config = dict(
    n_head=4,
    activation='gelu',
    batch_tokens=16384,
)
Each number is 50 + 15 x the weight over its row's rms, rounded and kept within 0 to 99. Layers, rows and columns count from 0. The size before them is the row's rms in percent of the matrix's.

# q: layer 4 attention query, 256x128, rms 0.248, rows 93-98, columns 0-127
# k: layer 4 attention key, 256x128, rms 0.245, rows 93-97, columns 0-127
q93 106:32 80 52 50 83 21 64 64 33 39 71 32 60 33 59 71 68 53 47 55 56 61 36 39 82 44 41 51 59 41 59 62 46 42 74 49 75 44 50 31 64 40 65 58 30 79 33 33 42 62 29 72 64 67 47 83 30 43 53 48 62 43 59 54 64 57 54 50 42 50 55 38 54 53 51 70 48 60 60 73 57 61 43 67 57 62 26 26 54 48 55 50 46 68 49 74 65 21 72 57 47 64 19 58 43 70 79 46 59 48 27 46 48 26 26 42 48 59 32 72 50 43 52 32 31 41 24 29
k93 101:68 40 44 59 59 47 43 33 16 58 73 38 62 61 48 66 35 34 25 67 29 35 41 47 46 34 60 37 69 56 52 73 24 46 36 36 41 36 39 57 60 61 53 43 46 49 51 66 36 46 70 58 47 35 59 51 38 80 46 75 40 66 47 48 58 23 61 80 67 37 67 40 63 38 67 50 53 51 63 52 57 48 23 44 38 51 40 34 57 43 82 64 33 47 37 60 40 24 72 46 26 23 57 33 64 41 48 24 34 76 31 81 60 35 52 40 45 65 42 47 41 24 31 51 33 09 53 57
q94 094:73 40 71 24 46 61 65 58 55 61 49 51 48 56 53 52 49 53 30 46 44 46 58 23 33 74 64 33 35 38 31 54 57 76 53 44 62 76 57 59 43 60 44 52 32 64 79 58 52 28 17 67 73 42 74 26 48 42 42 45 56 54 27 42 53 85 50 58 62 43 40 38 53 34 59 50 37 58 72 49 39 66 72 66 92 56 45 23 45 56 34 70 59 28 28 32 77 73 33 39 31 49 73 59 53 59 81 50 40 40 43 50 45 43 39 34 58 59 38 50 76 57 76 61 51 64 32 43
k94 089:56 62 56 14 62 65 38 61 59 45 23 11 46 52 31 76 91 57 47 29 22 64 61 63 44 34 36 62 59 19 45 40 08 48 39 64 52 54 47 47 41 55 41 58 23 72 41 74 46 41 46 88 33 48 39 39 56 54 55 29 59 38 69 49 73 37 68 57 59 26 47 75 60 16 48 52 58 53 56 56 28 59 53 47 59 73 55 44 43 41 17 46 46 50 51 54 46 40 45 57 54 31 53 61 55 61 43 34 38 43 28 48 54 43 17 46 50 70 50 43 71 50 50 54 46 35 47 66
q95 104:60 47 81 43 52 44 30 80 52 54 34 24 53 63 73 24 47 49 38 42 48 36 72 48 35 51 37 62 24 70 56 54 84 23 49 15 58 55 44 47 28 46 40 38 48 69 50 35 55 40 67 32 33 63 53 39 35 32 69 46 88 56 40 55 23 68 67 55 48 32 68 42 56 36 64 49 58 32 69 39 36 41 54 53 43 65 74 46 17 69 47 52 68 50 45 24 83 53 47 42 62 54 42 58 55 47 72 65 39 40 57 22 75 41 63 53 33 65 64 38 52 64 33 48 43 59 32 57
k95 101:31 49 66 30 60 52 55 46 54 70 43 45 38 58 80 69 54 48 39 42 54 31 56 53 70 39 61 78 47 66 46 40 45 42 33 54 49 69 41 26 56 55 63 76 41 42 50 30 21 63 32 69 43 60 47 70 66 44 57 32 36 27 56 35 43 61 66 58 43 38 60 55 66 29 76 26 19 38 44 50 33 46 26 30 00 68 61 44 44 43 58 20 67 25 65 38 76 49 54 61 41 46 58 48 80 49 69 56 61 48 49 61 76 44 39 58 56 71 29 58 60 79 49 61 46 65 57 49
q96 099:69 54 61 41 46 37 77 58 55 70 49 74 60 35 41 59 28 47 38 17 87 71 42 68 65 48 35 51 24 50 40 49 22 33 45 43 35 43 44 44 36 65 42 43 44 63 48 57 63 59 45 55 69 54 52 43 69 50 51 27 34 55 36 44 26 34 31 70 39 26 45 19 75 50 11 42 67 45 29 58 70 66 34 46 70 49 51 58 58 47 67 53 26 79 42 55 80 28 40 70 38 45 52 57 39 41 58 62 38 46 41 49 43 59 48 37 28 75 38 67 23 58 49 52 46 44 19 36
k96 102:39 61 52 64 69 44 47 63 41 47 67 37 31 52 53 50 49 59 73 48 39 58 76 58 39 44 47 44 60 41 42 65 64 18 28 46 33 58 46 44 23 57 72 54 45 60 63 55 52 59 18 56 58 42 60 54 87 77 75 38 60 59 39 45 55 65 46 68 58 73 35 26 59 55 18 46 71 63 47 49 66 74 49 33 57 76 18 73 44 63 25 56 34 57 48 45 51 58 48 49 23 48 46 69 54 33 79 49 64 69 62 70 62 65 58 39 50 47 18 69 57 53 47 33 51 79 12 37
q97 090:22 43 56 38 62 67 48 78 44 38 63 55 43 61 52 47 65 31 35 62 46 41 54 53 55 56 49 63 32 58 42 62 58 41 35 59 76 55 76 74 41 48 29 43 70 38 89 63 23 36 36 56 83 58 33 40 44 24 62 36 42 72 71 17 37 31 55 65 44 40 69 45 60 58 63 59 50 38 32 72 23 47 26 41 49 51 43 66 59 45 69 49 58 53 64 74 47 52 81 76 50 48 59 70 37 54 63 57 34 50 44 62 22 46 44 49 42 53 55 54 70 37 24 26 72 60 17 53
k97 087:27 74 55 37 45 55 21 61 46 54 82 40 33 55 19 42 34 59 35 58 31 77 22 51 62 65 39 34 43 19 95 77 45 55 61 48 40 47 24 49 48 72 50 54 59 38 57 82 43 44 35 66 74 27 64 65 51 45 43 40 25 35 51 61 58 30 70 42 43 56 58 52 36 42 45 66 33 38 55 24 44 31 60 27 35 54 86 39 60 67 32 67 34 58 47 28 51 49 39 51 44 26 65 62 43 66 47 53 58 79 50 44 32 65 47 55 58 56 47 48 46 50 72 58 36 47 51 40
q98 101:53 81 61 66 55 52 71 58 48 26 68 61 52 56 34 54 37 31 42 52 60 15 55 42 59 53 51 31 51 57 28 25 46 54 48 48 95 35 54 51 26 29 60 37 72 55 39 33 76 42 50 70 33 41 46 55 32 72 40 35 50 40 49 40 37 47 46 67 64 41 24 51 47 73 51 47 36 53 46 50 40 33 68 67 73 44 35 52 28 67 51 71 32 62 51 56 75 44 77 60 22 45 84 48 73 40 12 58 18 44 68 32 54 52 40 44 49 57 43 48 35 65 51 27 35 49 54 63